config = dict(
    hidden_size=256,
    hidden_act='geglu',
    schedule='cos',
)
Each number is 500 + 50 x the weight over its row's rms, rounded and kept within 0 to 999. Layers, rows and columns count from 0. Numbers have three digits each. The size before them is the row's rms in percent of the matrix's.

# layer 3 attention output (transposed), 256x256, rms 0.153, rows 9-27,137-154, columns 0-255
094:537492431543521543487482427467471487464386552441575500511481457570508506566474524495533442518530514419565516588602491481467471542560601487411481456468490436474542551551471426451483548509479489536532540495419416494472391521515452557597467491486521439483505535506513546545526468470566537578444525484448515555485600514607449527541521550479480461535470580586502533439493459454556533490484624492462402487456470595401441483551378518512443562495409470515542575558482434497404492483463477514463541499527491554531487601535580588514586490532593559633507517479578502530508471518481432539495612473464552500538477515482528534389445422536471488482463477489505423600482504515467576482513566512448505464475415523565480579462540616519467544440438443543545487458508512530505435539579532
098:454411558436468485468560480522512528495441417486449430512513601506445377460567582481549463414468535586546568574454464451451432425459456510494477462516442508534408412476479448450498516436494537550496457505486532529459517436553481502467482523501454431493513448415507472469454594429528482549491517538565521473624523462426555497553538538467485474458510412469533460499479448482547452574500455532474546499477530452444506436575505457577487482538479442444498516495598478437469585447545457564481417464587506558504517492530472546458422481439416457475526558469437484422540448513478517526562570486572501540413384402514490467481525499453555587545592523495467615539541459599483596495602476577515438496450456481496531540465426493523402394456436489436577565494540553500532540481444559
095:481469475495468477466502616469513472512478527519546491405449535500416546511543458492476510543533525407558423498420509500524594522518418409453396547421583491606480425532481570527462518590537480580504536479528424470484468515500499542486496546555404458589537523540528520474519505573483600449551436493524448472523477611551445569475524520492526565524462552552512591433594546574497474472444554530508422585556526494417526527507474492511502529609459404451519482449547533541524495528498509471473538478421552475511531525519536541552482538586503466519498448575519480526553424470593516518512476504457474429533476455393583568553465431437586548510478481489534457454510582506533480492523469565449366578584431553417535427626433440522445549535443584463439517523409433537516487525467491
099:487379560540529621553538503450467441519530527554500506443526518472491519469472622476558403561435609529351475488523544564456492562498554528580545534521511503535494561516428550494510490483493530470435490527451440478513468477425505498517532568506538441569552501467593501475513479587528487572520401481511536488485379434511516535413559578436535482395449467409487573444475537500485486449408480464461595498466477539488474483500616522430517547464573481524503477488535504424517501532583518527538486437525451519524603521469479483522406506572509489502443562548562547423488469455480557603431575565472443540456560396553501522487391472528548455413447484529465559513498565481546535566494478541512485597482506532518429458555550541503600590487370484507524547540479468540494569512559533
097:487485514446507454519491472521453469556457566492510515558524495515533376484528479646555499540520516538475451457528559534466456526537438524515571563448617472478493474546532485433523452559455489503406501525459460402457512491468536497423467563502508553473549443393441479655521530500506515562554489501529529464416450543535498541500456491493423518490592450455497522570579539437574662467520458551471482585492494491514584515475464527450554527521543517538522585552465466457532489507532508547402466500506543456545553517507483492452552532531486467476499518611532427557552476534545590532513437558432554530456509505468506564468430487580379432534473588525583491527488673516548529474467441553445473565499408512578522466491519589440498514468484476411583468561528591543540403523414465
105:470525530443414490572443500579614532496565373569544519537484500505408479429560635520452532469449424496471463465513499611413459543480504529441436405443479463420528549432486432516526408503533485538422572533564473485508475508521495506456473527518654510495438484527463469554560470477567458522538547491483421439422567497534525497504405505497501580481527575473490503450472499466420567541475488514574522530486521536484502443503432483461469492392490492580535492424458496538527439486540567477503485432551616501565500609420481446433488528531400513569505458454506524528474504501569472504555459409520554461504452486462473446508504478437485478444484461537442360437463511513527602450495345425497429417487495489464521538539450541537438500451500507448504537491545452463605516532550540
093:515461481484582462419589473562450611458427420489570505477523411493484523481571511560612409526514613448547488485464460504568503404464523518550511534500490464491489481565514560576500536504416487461423551505535466462587457560525435489407527512499488502579399522534568430414444519536586410441430451538562487544479517470451487553467470433454537566506504500515406465479508367501453524483543612558362501487432478492411456464504452482479542547508536535471495486512497603488530467581486545478469462622507503488474427521543546569508480474446509538526564542493494562480520540568544580454551534545530490461586558406484506497477464497531594495462429481488562465436439508509511525540451466498485474469550460507490538560483464501471487501655531604583502516414549485503452603567497467
107:460436512401569440534546473535452526616492566498426487533552500564556513517483481577551455479502503522584446497599470484506509534534430491575480435574524373487580510478534502477469413605415467479462448495495495517547542499514491423436554499461508574545450541431427443573480474526384533503472457496460482461464549529540468392529487510609446474432494478591488395494481589547442392445536543446446491498506568373469477478506449457486538455527463506538608476449502539508559490524404466535508461576402583544509520467489437544618475441534515461544492426461484415532479446510474463522458445512538486476586492485468566498541464495513498578480395458511551604433471501534511483560465539558422438549475517523506456609473452493509519535445461516503443512472445448493490469379409486
106:445464507542504565516649409401542509516523535455468565456478508519456510493508527474457508508440537480462392468513443431447583537508473626499472551438476426555470586443463594529491530428442579490527458478426479552547502482491540429449554446447520455537411505502497443545481553550407608517486467596517485508471403449568527520497482524554503450581372486447542469499410521461408476562526475465518570527503498542530499449509603440489562436525515463547451406577481471419619509509512479489490509521520429498470488488467462538574619444496363507505471493521478459469492476536408427492424480560535549559506462489498514488504434564583604414494556476435444506548518504536534453477427407484425520425576559562526471508455438417535506481485498472560492477434514467488535535462526475
092:547449483465497548463561439505535474466512522492513482481476535522529443471537486522429551423485534454546554458493570444427434508596450493563490564479574481485498480552532501440480545486544495556426399496510473492549452538556442452526444567539501580566545418610451485448513489518452512535528473478534537422604506467435453490614631563538433463514494500398555490509516517440532404493534500492529514507474512420540517555483493648520406629443535595415546556439521478555551562565536537409516501551478467515410517564476523433441457538430476469466476454487504569485452411471539557484363491505581561421512554553527519499466405460477485460519595492452492532511532527399534530443517535513521446486595446488495492586548509526486510539533452469530602510470465391493619492545521545
097:472460516520507478500496474482635503470544486513565497447457508488447524415467510419509512494534430449488485451515401512605553567455579517425496508599522376444467595555429385465553435511441489371598543490393517520545512466478506400478625500481577526512513502472518484578504427532510508442498494513502535556529522484515474549373460466479484379417539519479612517487513552445468433494462456489547475487517524482507594494467472482536517467514496511506546501439509502553498452441478591502498435501509484520545503456457511507361501549527470561579511528466526545494520504624495491481460481483562526498433599371517455423531495400507579559548445487558588533465428494541468556498541483444436525455472424487543464465431497459449565470480481587601433526559425538476570452464516505
108:564578511578549550522559610528484581462529450556429489419507492550506558509512494519471461498545492480482462509439443470506483454485458513560581536565535535460532438496474508411497413553583510546487552501504479547544499450558580504450499543579482530551592544467383527468511560515488500540598527472447516421490538525515559437461566448493389506515587412482407475542483520507543528456459511482352541457566520468482593382483538455553481451564534527511562541533496483422498501414494469432590525448469578444569528499444496411542496422481428403507518438517475483484533467508545545468565451614562642465567497537530546456446566532478481367488512500480521495477493518445504500439453443506523508637484601479410543558491471540476540495450533442461455479543435464476520466497441420
102:500430525521524425506471518429532468513509509511589536478491455526408441499464544517501462412497431492488523505475520432481547525465430561478602444551376461443525581479575452550434583565486495514507540479495514526468501468538402521506443585499448397426567531427502479481461549543520497488487608428544544528427482486481557452425530471561508477467516561511453530600499508518674557494594517531471536590475478462511498515479441459547535544468454502519484450541533495581438540528498506437481659498497471445504555501540457398547386467481468490462541493437538423490511551460636472515514488589423522509530508428499485501491527454479563547499482474508560472471525426484462463460421505448487589522465489448391540548512469527515521544528485380507420506450491351504566473449637521
100:426590444545494528484535559396432490503504578569449525546452444503525496623481551518568466506420537632517394445494484502527511524603622426433474559591556472570465513481523497502441528438536557509449475627542540540427503500567506484555537374493545576468463492495552443582518518471536461455490582453423612449500587532489456475518490504516551467465518469453527532501495519488513515464552488599489551424445521495556480467549425491438444439421504569557452550555626465456473474489525457630462452527553518505530489514546568550512425479525430458457396509527475593569568455530515466534467451507429483525493433498534412501571605602481569575539507470539451434445541464464530546487424495561493482510424507544552439552512463484473521476466507548479532492459528497515525452492500500
100:402455532548466468361447462472564423554503557493546477498532491488508522455527603582506508505471474523545563487494518479528511421532457525540480550460531505604430467464481506545551457586482427550607488454415467458574522442581458505427448577448417625461480426465426619499500475496514523582458510518505543438473529537482521486550582514480525428455597514502452467523489516512414508397538509543539507461517573447431509542531519399505494526539623486399556492426475532558479554552453486510537460594475470464410577477507561544569509521542487482438509460412487409540523567440477500461573563482535508533502478531568473501558548468490469524512532538562494522477393614527504511539453446476559472577553545582368526525522413560563463417505517583505517518565508484494490446532515564
104:495489426467511515471569477508485485528513503578537532515441483493490518552548442467416480532593462555473558460585545429425597572621498529461564491533471544426488422518479552623461522493535438487469454454452490490518494437557584513521518420515467472524467536425609441555482432534498547444449545439510434414549536546491507474397493529658518527544540494478496435532488530471528491451481435460485495493452481490427441615493580619416486473460482518465462473430419446529475553521507439517540510471511499489482541410537478508430471512452354543456433488572584528534519471512494440504476419505437408483473530536437462483464554523566384545552432559485583520538473504493592502454492540485520537576423559557484548490486580513428441496456521477554553411472491585434586571507546524
106:442552523522507460458410563528523539499433518499463459507498494516573569518457482534435501497483447431587470482538548597446551489428476577539510562535503518445458618559455504513452371565553522521512473482522487558446602440574471543485678450576508479548498521452551479553463503566477480492506510526517503515574419480490522425520500497503521445460509534488578463544479523501445423486525504457473536478471497465482509526569454628621430546505512618574545532540504488480529558525436509473563574577518443403458488412505404495535631435488479502512493500497461448421482483538534482415604557483408590482447540492548519398478512498458520558505516553529467559405428489478479496578344536470512483583486458490492511544491491483415514551421516556533527539468479494525412557406503488
100:493610494558482447463459524458421502591476504538459436455444425519437454474506527509464476498613505479487531513534472535504554538565589540427536457511539530484474479482427515440564489552536589566550547531457531584600480481501537401535522426502483572579506537540429554447495426450547450520514474561501494485464450468498483558435539505512558392464633458541562464511445495456553508375486497465484569462545542488545618603516470550496546483435508516494511474464539471522594537495445475403486439546579485416473549602554467454428507470548498431525437506513561469555537532471498519599536390577435438472554458516461441595490477501515549459556462520555428515591456456517549517480526568455471468526497584451434550496496542602562446422510575400504488444501441550434507423450525494
101:448501522497509533483574509508498626494433434520462543510409530436525498552545479493427533502483567408484454484524561418484523511560498522525517503446505527505519470515497434502514500516545550441445571506444494473601505436467494386537550537478385464549436504465508403504457533541490516543507445450537557491494517453561541510484513525473456552586420520509391595477538513501489464528531517394507488462592442509554600361510414518543455434443501505558442571496450540473569502548587500523526537471459449528396528486396555517428549404578542510404448464503574538460425565470491465531499551517559414472518510494473528519406547558461545572497549476517467518537411469496380459480483526558594474493623503506589465628486592445562519483493452553457571545463445549503589487482464479
098:547517554428533410504504480534420529535554507462377493435607574454476456453449448428424554488454444469452532483528533594530543608485522517544497476499490495490467569441530406512586435457593408490479498395500502541547501457579495480499511507475468668545489535435531456428452532605403596470466578474529496567514543499544490456574505447415529455458520507432544455457481521507476516515515481458531529543573503581478479528512474585482527572448582497430433428442505512532511518583463530531534458475455441471543475479510416473594503412488444564579506585474466538445483533472449466487441513580538469468504523474399582508447582489437505582522456373497469499527552479519477510458372453490457500490495519527479605447511472511565605495499503454461510487525477527501586482490410557
105:497494482560485488489492482584490402474495482520444534421512432562541480457476485495516466594523479467457408505458538468529588466466553488566461521513527450521580534392513548629458505559472532526498516542389440551456480469485519479467491490448441501452512557548488479354481591426428514450465462527428540517535447522487507419536444462510572464491547497479458469536536439531503553442433652601465505457559575546533480522452438477555538568525552537606420434489505415481484451549444474493444551469511526476433431489507569554449455400529637446547531465526526495557460531572538439508485576436472517532412617615598498589556437455601481492495428534543430407497527467513536546465405508555511488450521503448491512551518483539550514503534541563496473519533497520513589461544536473
104:559515520526510500435503557562477492433499431413475469553544446567425484508509511530406475575516473524493467444571437481472493536519471476529590505531509607534521462470506467433511530491416601427510461473464571524570510497507435541553453559517422578544532484583465448473563564451487450440482459471522479579443560437490424576543482613466426460476461468424536457566441548546518434602576425511512567408567435520548526536495502447422534503483584571506496471458390484516463454460540516492562532543436503544445508555533460469517476519465512515431399598488497426503444553498518514512494512476541556509535428513469474490491597613566574547565515383502473458422442380457505521552452460474497411498575539385562556611527510487536541498534607569483499522482526506446578468512477502
098:439511613528493421500547519473529506576534506512481569553406466526479467588515454468449598422481489458575467486445490493435520426525468490515507581405463503467503406570545434484546504467542457487516484501539514466549460496487502565513481491466452513531579458653603501502521475483522506518446391488407484476410517453539439515556483453492514475494517586499531519604493448420445476479489557499489468425578340562478499569448575475567501522497559533496482408400487512492510435524548507453534448530437497447487503633581520489517529579500435515508468414456519515528441485584511439455461481422481482559495486639416444487500497492518550450595525486542574508428517491388466588459542527439518483440583563524520528535410523495587549517407495447478484465578483497457533462545509583
099:481455379495488484515603503429631521449481487447488547497451479565474587453502558547528535411458498439433540451551545542520422478423469522527563447499441496521476600515462514385543411486556512544548407510471488579480544547534487495411525494500600518507573553490535448555512487496539481581453512463544486499557564443484512480540532447485525454580513419526446512423346650440508447502407484546504543557452450560491529417554436484440451602521493548544490456493465521554447535433483520481457580445452515491409441475491443474444497438468514509508509478377495527519495487455445551509435519497650485484542506478507526462516557501563531501520445463474420489429498437473456467519535553456462483455407494452519480519621531556541389443420502433471473530495589510530510531456458457
102:538566495545594470439504422449487434467411383548502499433481484477577544549493425527521451599406467517493498540453583544510627560471427500554431595460444512513483459473431479467416535504448496481514491574430447483446426449453517514523523582466382544555583440448497468490519589401494463515537434579436458478504606519403475566546476458496447508476460574480490465585505481414519461515638458497500454487532465428460544477464531642473530484479495466568520494444571495410483627435491538531563499514532547502445555481517482464512509512454559488504530443519487558471511502603574492525395511448517432462504465503409461501551490469546554504485603468525522506565632431546514546496562552518447538482452514470485497473585552515509497463499551518545442531521486532530509506452494408
096:498501437565420399466582508497502458472432541484536449564432521568485434516527493533475587447391368493516463430489575610551470472510516377507467404450542523483490456506500502463518473458554486537407440582539564540489508505592508542497577424506466539500434481505471539593509555545564474611446491517541554499469569487455417452496551534526491519483579459547516464519372590455543431435560566572561478523468452554477540444534528553592497412593551427514513607564452486467485536474469507514568576559477429503485539497467456469529539478551422441458477522443535540610474527547497523442529418528469535485579534578518527445479424477520527543470505447427495503557504576509517496516436445518459437441556503596568564502419538548473491568470557517565458536493428520434531496532545512
094:416492472499454517458511536573499513454553433456535436419472577507504480499531471453549520510492505479401583504481459527453559501476494535559522488483494625535477523562564478565423449444550511494546541542556552546510477399474537488516456537661428449491591490514512506502491539543536447531531501562552383535500485477505495532592596567553437535559529468592477480468534427480527530570484361520444541602392478548480482513541558454485501519431483452510426530532608464555477432592464428562552575457581436482501556554575423467503586451438551534486521530451433549539557552433515454450506489531465505544524506580538503557446588537489545556473554540429594588428507568540508501463527542443528480526500530559490496480492541548556579403586465441482503479412461520571555503527562508
112:533439486517537538535475603462446517487503441458490493535416446514457575447546470520525569456454535578502507492496490512559496457513450460476490421541607451527485516532582617511476569474478507565471480589500448540442561538443456536531517559485552429461553519467446528533456467436411503549520464423513563553472515532474519478498617537458457574426580518446445547482567509479477493449458489532415479562504587487515468512531432505477462597480513560317499448490520433458607577473564522423451524453434540555522434526502527590377420513520539519652549451548483554539507585481450486448464460494522470470515525461569544555553484491568547537536469451457521455504472419464510530525576553452509393526515484500458433500453533548545560507536549575502387578491569490481386565434514497
108:469555522569486558473436427528482465429504480525566514524541455435502531524477512554573503598559535515441582487522480533515413488390482635442581537534502469485415505484542584561455469565469521407562500373387540487526446487458476567540443604537599482498498504545597478536432439576537516523597442475440523490482542502529498502489377471486535454404531529500550467488538441557493554517438500444490517536568558530432581538521503466529614536494495503524471561503445576536484399493478498593403475516535595513530504560480492485519431503493549505485534428568447536421479514519532434472591510527513453468511464486538479524523452477455508471481403477553558552585523431497453540504496373514552501501530607447448589501459473473543488430480390422513507571526409481451466465537499443
097:447467496500468490508537572465489596495476563490427481468560564475525466606483496648469573444565486468522441504515460447441567476517412441397598406521468455532503446519473503549392510508554433521486486475488557483457523524478510521456464499486387439470538465450535498477503523495556523604583452423469492413469518551511544522554463481513422528501458495448484552545501539495530485588490512544503483509475523374479500500555508432486518572535484465514553551421398530475551551489539511535503499469548506518466504571466415440594583517486620568401452444464477536523559463497525504458485388427421456524514462566465427591488437525435463522526462591533398436465482458543588530467530502512520481434599580462518544520589587491447619420485494506509572484586528503500449412573502477
099:420508443487424504513507466497534520495502516423567541554496459437507542462521506433524476538455523480481567522458452453440501511548458514483409547543516556495500492565445457504439503555485560493491439543503458474470575564507418453557533455510516408467567457530426603495512401514461413556518530518542414506509449411447439565525504591504511559522465442474540540465440491419529434517372538543536441435489562586525495583491405575456662480424499495488481437428464457600500544565534572467491529591523503440516490522538517577419491485534640528494568508438551488525483553528490469511597484483565516513579471516572512451501426434392459519446518396555545508412475475473600482539437489561478525478511565564397455452509500487529486513592483431496509547481526422509494522416451405
111:483472578461511520568552532437597472545453590564439515495477487559555466487525432471467561503565583481502508522454569508533567616559575569478551619482541507542531517427616580469488441458625472481495593525390552537562533538469519532364481465491555571562511519544528567456446470514515493467410483497559490573505485488488577471528524480408453545581399468473520472436549448374394529429506478473488454495431496556551523525491513568529473565519490514554563533511438464440455528406518482552544408480450477671498445495545447513540573506474551461480540533546473522466472470549499419515476509578424489534520561468502560526564427488499516429445551507496481527441632534510504523465597496540508495426465558541465476495537491552476435494448515517431467476497481523502403526467505480
097:476504576423527471489390406565530497528523450445447435507483577479361501494444484513510554507546593508460532520493530506493478496521498525491502532464488449492456501529460533488494504494437555582549401477481474521487491531546507538419419463471478542547522517440410557462504478419442489480445509597499503544476528597424511380552527453463472525547542446545484546556607523446460604541528504540533528499465469430422451449492546567559590490523476508540540462504537458604568431459544420482516493524521438420445440571521501621521452543578537608595574480476462472469437475402499551483462428563521532511487579499499436522473453553479474551465530472458561504471539497453512571432563413411412528492498539462428499406441596554496443611497419483441472541461416474505471532535616509
091:528512494472518573487526425523463493484496430490536387511559549467540448494524480450522441489542472456465504535544580540473484494514618501501398553469445639522539538510487586538468521464535527514500482501471483512482526577590459597497545480475504421451432569467498553441542529536589519510513469507525483562585507452579534441572519415572515522611472539479499513566404410484560461562458581503454454495514495482509438499551331508575521508460414498543412560453566553457549459523526500537508520506504493409481480472531567538496543447493568475510496510489519471484424563480571542535462504402453469402440465457545542544413451443443532468402490422488504504517520456539441453340497538471433538536589495419583537519535519547453490592527513444564428473417420577472452465444444534
102:454418491489525543555483458531582480493472412532445444498464566523447505557533602416559523529493579516574517411563477509560481405431580569508472486463520503518379448434467468489518519552459569474527491381567479441424563552481488489414505429544487461510563509537448471529477514427523453448415469452555483529546469489520494501445467491450495550500450456500425528549513475452481596496553481547612564594530553490546487556453551451496508516553533507467556512537439563464521545510480482488462517542564521470548475467466479412525600443516540414615506497513479470469578546452501456489474425535434588508527548486537479562450438548498570514518481403405391485496553371517416560546489546523513456499555425550515466544518481575502400567366510527566421565542534387493477529565476474
101:442385443500527440588437429556470477476561528526543517485574494439517533539465544447486513548491548593552539589465496421464492525584534447574550512535484534572536493507478512552530519560428446558580545551497566407438559576555416451484552573476538480455522508496466501484524556562485488523473471488512485468432494515535553558475513552537456512564448521509523469483527510501567541451418432424682515494508420520485463505522386525503442498413501551573557435395494513461433365419503479400469504512598514597465520509498544457526435462528502607438493458474522500533484590510465469502506455465557494551562555405580398508515509487559589475408526476382498442519483518505514439478550432452558565485609516514511471444490478545469553545493506545482457454458555585477563532560502503
097:556489547480534519474553570536489537450476547484528529500540597538485469543579515478576495472525401464505489533513514493440470408451499438559470473470522407544516462545457548582553524520534473548524428392490457473446552421453480543508444491538514484568492436603474498610535578521534461525378475486479452477482570422525391502393554458561532442477507526460452491504414534510466531526516502505515498501472501536453506480520457537482423441480590506474542533654473560456486620533481542491548564557441489567522492359484437587552525470526554518487460382583477585530540441580459513529476523522446478512571477505543547539439470551502489573429504568396471442461516496509516489526454518546557518516507421413476477488524348563486540546589471462490519578422460432579491456601514562
# layer 3 attention value, 128x256, rms 0.176, rows 10-27, columns 0-255
103:495549466504523583439484516405481367525467439475462576531497487465461562488439553503560439522588417455484508577437545539513529487513446565498499502587483551523531493556496404518534476489402464529558469421499522521493469568418434415477445571564447498407389550497431470448473403478506536556480569455461484501478546424513384466481588513491528505527503549510477404594475474584491600520588411477602548501481486638529572524440515517468497505553511486477487490507473490585419513570517593463450491517496482449555491463529481541480392531562543540388461554424580494537597451452552544498443551494492500473481535439542434563501540512490503563537478540531458532517506559484474450532545469394444513527519552576447546466543464438479449430461509505408493506440475553436493548447463408
097:503499430419521478479469505532466555447547432452504498513501414575558419500463450478572558494505437486553509546396495495494489464490511483519492486466507499557478503459583460525531574499444433576478475483572432541453611492475444468458393512434486475494501562510580527531488529539480483406554523488530454513491434642409566553520554474546493426464528451474472493511472517535533452556512433524395524418583527429520528473403479553428495560529518506571491539460627493500528511572449580529550489476524536506488423473513513532450612521567584464493487435523510459568374440508463414600515498611456594460526538503514533534404461580526474394525449470426500481537544445488549543535590458585530495546442515431450540549337479568525481451552589483493533482494501427452505541493478489
097:452461529424479555569413565557454519428545479516516472406522556461480464497497490551489546485605576508487530525462466486450428486607528473529429525471467451452484521566515499458495430492527502529419539545541557456543564511517444565472590420505436530613446554518487471491508503464543488425485549540519520583498489554492546442583555522462530442522470413458501523493531520487569509521571559522482418531556441441499511552498529485526485503491393497588558356520499487546496495514412455446447530531658513485608408459534576522412605541511494590385485588549519427489469414532471551516498473482473551454505430449494488504498627513461562486478576534431505481523476560509468544560556473547576507510531570505547442575555511615497525454485581538494470627450568522517464472447464463
097:489481543504483590453560467452588609497531520519558517493523655447595547527529465452505450490442549474584442530453439457535457532510520620481453489488545489481422505509480531509416533475554515528571499476477451462528428452466575521496551496443424542442543570441553451535514473567532517542493545497460452443514535536543567534448574499550445418507550514395596502452487524473458467487552464482444583371365492459484503478426579356520438555542557471487457533456520542385620434449488504479537512502467471487521553573500464575474543588478482554566566454533521403471483521510532455408531473457430475451615528423431552531541539522476487544487493444542512519513556497493500468525574508547512514557602521508558533522585469548565546471536490549504501488561604548460456580465497510
100:473456532428466517495449462522481490475494478476621530474433545507463565520462399487508452538553479492444524478475531444512422595472513417478514510524566520472486427495524470492503448459581407519423446468512413509524549523585527514569477520449453503503422531478540513416435523483564430524493523414554494439483496548471506481528515447493595520511543553585602446460533619504596481454599519481619464582476431468556529424557453501428453481539520543505548552555507439492544539459623460578460604552517520568487525449501481477463533520494516444477461508512533510497501506415480469504348606472401532539551555456617513465419540503466482543591525588536524557417520492446589546498563557447528463536425473501531542504475489356539485524525542481503434463522528499422551478448566415
095:553455485517515495512521513648540563581508501495455480457515498525508580446532468534522542397535505436470470534543555553496523535541524642494511483497566470587492490540587466409559454542524476436531546491479488480446501476564489390569506548583528471469524460578459519466547564482594498464570488532498489485507481601407456558527423427614497506392438506461458503421471550466524448460440530441440452467540495491509470531484608423449544543496523496443519421520572422479488536425439503434544529467498583533571457499532496527558547470576534551509487418511508555517491443502584546516481557576546547538501446490452639503492551488471446521519433591484575472469558532489562564462565426485508550576608620468527495427566502574464520528516436532575426515468438567513565572499520440
104:569452490487521506623479472379532544460434426468494588491507470581578562542538577549519523479522453441504478518575552631493488466505582552541547556412511541480437524518483479505534550413493505499516460524518518529528494410482475553451540523481534429488521559529554422526454468551580496504527508546498545533475563508527537617416450558462576503490473516445429520451431463462428454501438467485509545515451485576494495512483565586468504408495564515459530546438496649441579628523576490436456494637524471513487483552555485435495432469497538570544455528483480507443478516463482402535522502462442454561580407505580543532468552523575573420557467532487482451509556462463461515527473436603576426442445505466457441524508522509471524547470398530540512462397520388491507486571522446
106:523555542559588574502557464440486474519495541534438486503523465492503466466417466517496500402530554477559464564443497425491519481463473478501509529443441460435471508549546539576533503589471661534536482436650523464475487413540440507556456458516475505432415541474439425559550472430515554492483505440565488426434502547560546603579435495513528631471522500566476508483511523336470522523521554501519450504535540430525515540484461438489518519478426497426538510541525587492460501530516467542526482447480535465443430511443495534394527507526531476524400439440522504524552506507439397498552510510482528416538493485420501501521504560431560527468521563532502624559539423494531558408483478515557514471537479559481572485540504523395430501461391486565547594403477603526491487507410410
100:505514486466486496476518539463404487526516523574541494493430584523440520489466536556429414527561547491545517485483594585414578522436578491428534468422506604507497498423487509472486464549445440481422441532483432547499454473500530500523518547446475488631478513504439454554572485543510357490517621512438473543469532477440530403473554419503558468554521464504456511411456534475547570573598428545441598535545520522473446464442576425513465575501446598496484563442503522544556520563459493511454529481512472464592437461482494519555474513501406467474483563460531577503511494449514529501405565445522567529458514479513427486536470513469516502495496365492597500574495520447427420442403520535487557515414487501536497543436526429444517447569510468450560481469471507676474452549490543
094:463562487472370567518440521535514503486545448457492500539511493496529420496511517609515532522514473631568566500539551425394589496422556404515446490478550507499451414556520471455546466405462517455545557440534500567472590639513556558545502479481545599582514511520385478504562476574541482478471492557534460474453535487467448507486526519591556546539499508565468525517493474487517528447497443503561539517496509507558473482579506555427570588486487544478504452457507480563485561489583376550478483516544559493499525464532579592514604447517558531534510586489387441498442563508558487495448472494463473531568521462526608568435442511491598471423486500491533486422523510529512504471501552594570363514432478432495489600510470509522525517497434575549506416481602554496539549426505500
104:402414521421496494436484511488484478452490594550557538601427448452523499567529516485544436472483591464525443471397515523578562530493485528399592492440490470514484514466464449613552461480597466519481543514533489435570462499435489477514525503481564382514522529527478539445604496592436449482603552595495523516517522482484567544490522518483446472581521491485497533502514494444470458588536562456473511531440532564425426544510517598472561510408472511393581500479513547437588514521473595547506410594499431491487535582501458519436462484459471499497417462490439523543537495521502536585422531453446605412566528501466513561479511489430563611486451472498400532444596511536451533534448529436499513446464415444535457417532374494484453453537515497521578560504512547469469510498508449
105:531496549493478460481649384512422502426438493511537510501452556528502568493573476484383531442519401479504564549561425542505427521498565431512491389501491481432539529461523452551432568429478535437548488484476459539522512513525504535438552519489569480533598413539444421530481514472579529436512573548551372488516583477542509566555539463393561529476422504497523484505484573493523492444403556507517503482494563487496466490558438486513492491527467498496505577527495467458487485502516535533530506480534572519560475529522550519471520451485465489491498501417617423528541512483505571431480545430456566402499420577500423538552479557502477550503482445439481534431459656423465417544598452470433491490500569421478571419548426502469543497498625502442531476525570587389477428506501483
096:519495557563526427526419504523575478481435481525540461453520622420470593527502518520527554537484510555533457526570461538448394614540488503491567450416535513538487390527484625563507499537453438551444522532551565443475541542422513547431480444550508369456373484488536549491568536468514550480546566449493535487526508508461559594517455552457466501520419539487515504568585456545459483491432558427563533392514510519354596482474544487545462461557442470501459427476477565574425528504498482575453548441503537581496449515473441451440481471479536581420569499432556495538518523446500466516452530522572485562587557450490491488482525544436530481558594496591502614513518476504573460476459472592443545534500546511494478471484513448479487554440482460527530497417564472427478421518576484
096:485554533529522483418446455521455515457507519431478545532482413425444530511567452430574552531464529465517503445476457507592473481480504608537510448553469630495528532480586429469537469515533559537424424439508485500461450524455602513548543625534518455563544575540477500592506454480485512496546613570469562499485588460524467634418512495563462526534505508442543571493460552444552450481511494405505529482568444488505581538488574530528536489537545500406473581438469553571430516556501546467487521443483518478543343532557480545483538509473432545495435563448568525498464555430462439479566422449494406514501522558548482470442537450500444508498464479442456527571445524540441484577562476437497498451487486524570447556456553500464463511557452460463354425403487457549615514475502504
102:517494508392496456525562464380576512570442529490477454514511592517634430546464640485462538440494506444574436536535519478581555471414469476541517427395512456445424485432453377468499549518507501526487462570455502490616508528502494494456553433542453559526465522533429539479505476445481504496461480424503442458650509411473451475461573495439558532454467499475485501524479514488567514599465512559492474455496516403438531514469428441525519508511473525577442499550511516548459499451569510458542635445518581546560603530597497510506517445450532545509563435484462492557533542478565464530635434446490519472542512431538480544506600431508449442538537507523507648567468572451569512524482498502481561478515442498479476562546545474446541540539519507446525561556537573521573497498491506
102:504574506536566461545484486455489512455475455527485425514589487486534451479434462502467537548489497486459554560568568517511476467449553545538542514541499568499457471467539478538601497541502525470520372553395599545635546477469522630408527601547591463506534618481485561468580515491539502598550569549526513504537547497483505573522542433405506512404568492549462603463571491456423466529485465497511437475521551597503572490655491583561515493487491518597518490525436494520579474473510451536453457520485462499507578582390511482573507418461492567513474510541520461566559486449490534485491489468543479512488472488398537486479454518476533538484503529415481456423570401556436459475605452470446468466600438423550462550486517519456461496514562611538516500468541506510576556482541459
103:428491570412445483434462455449457385536478509475514467505417479515489455537546549529454446437516519550473542483569580483571539440451539520340440458481610461470406522475454548454451484458515564451484484514575536483481555529446455475586525498507538452501471484502495554557566538469488396505552518514459496528538450510529485460432452522426448516420522444472508506578422437577504489555532585515506570505527461477568603479518484426414624482438495562513432487411507531432532527479474425492520485522416531598517435523568519548422501500562595559438440491577537639429528461450522425435493528512410512462445584515479465555494460378460491491490471501453430503535477528544497511536440514497480489477612523480517496447454506497520541499411393519469577547552538568440444588483500522
101:533501437544590495470521520480599489512468528450464507550499559443443496542466570434607444412422477471432603570554541468590433531515573518395528503511454467465516536522519475401451559498431496543523425504475503487565465569519400558499584459428566475544415537570376567460441440431454402356549462504498442517406493511494499514549527439577433549463484436423532480510503543508477568505451458530534549501419558421429400502479520574573445525469450538452499497505546443521400433481505562499526561503448582485395515561573543497499476430519527426493476547519493490477512485513459481523527601596537550551570486540536504478476486499451558522492551527474520497471466434542446379418523441469486503529498432454455546494516450506517472429485486448552548519497484568589506446483521419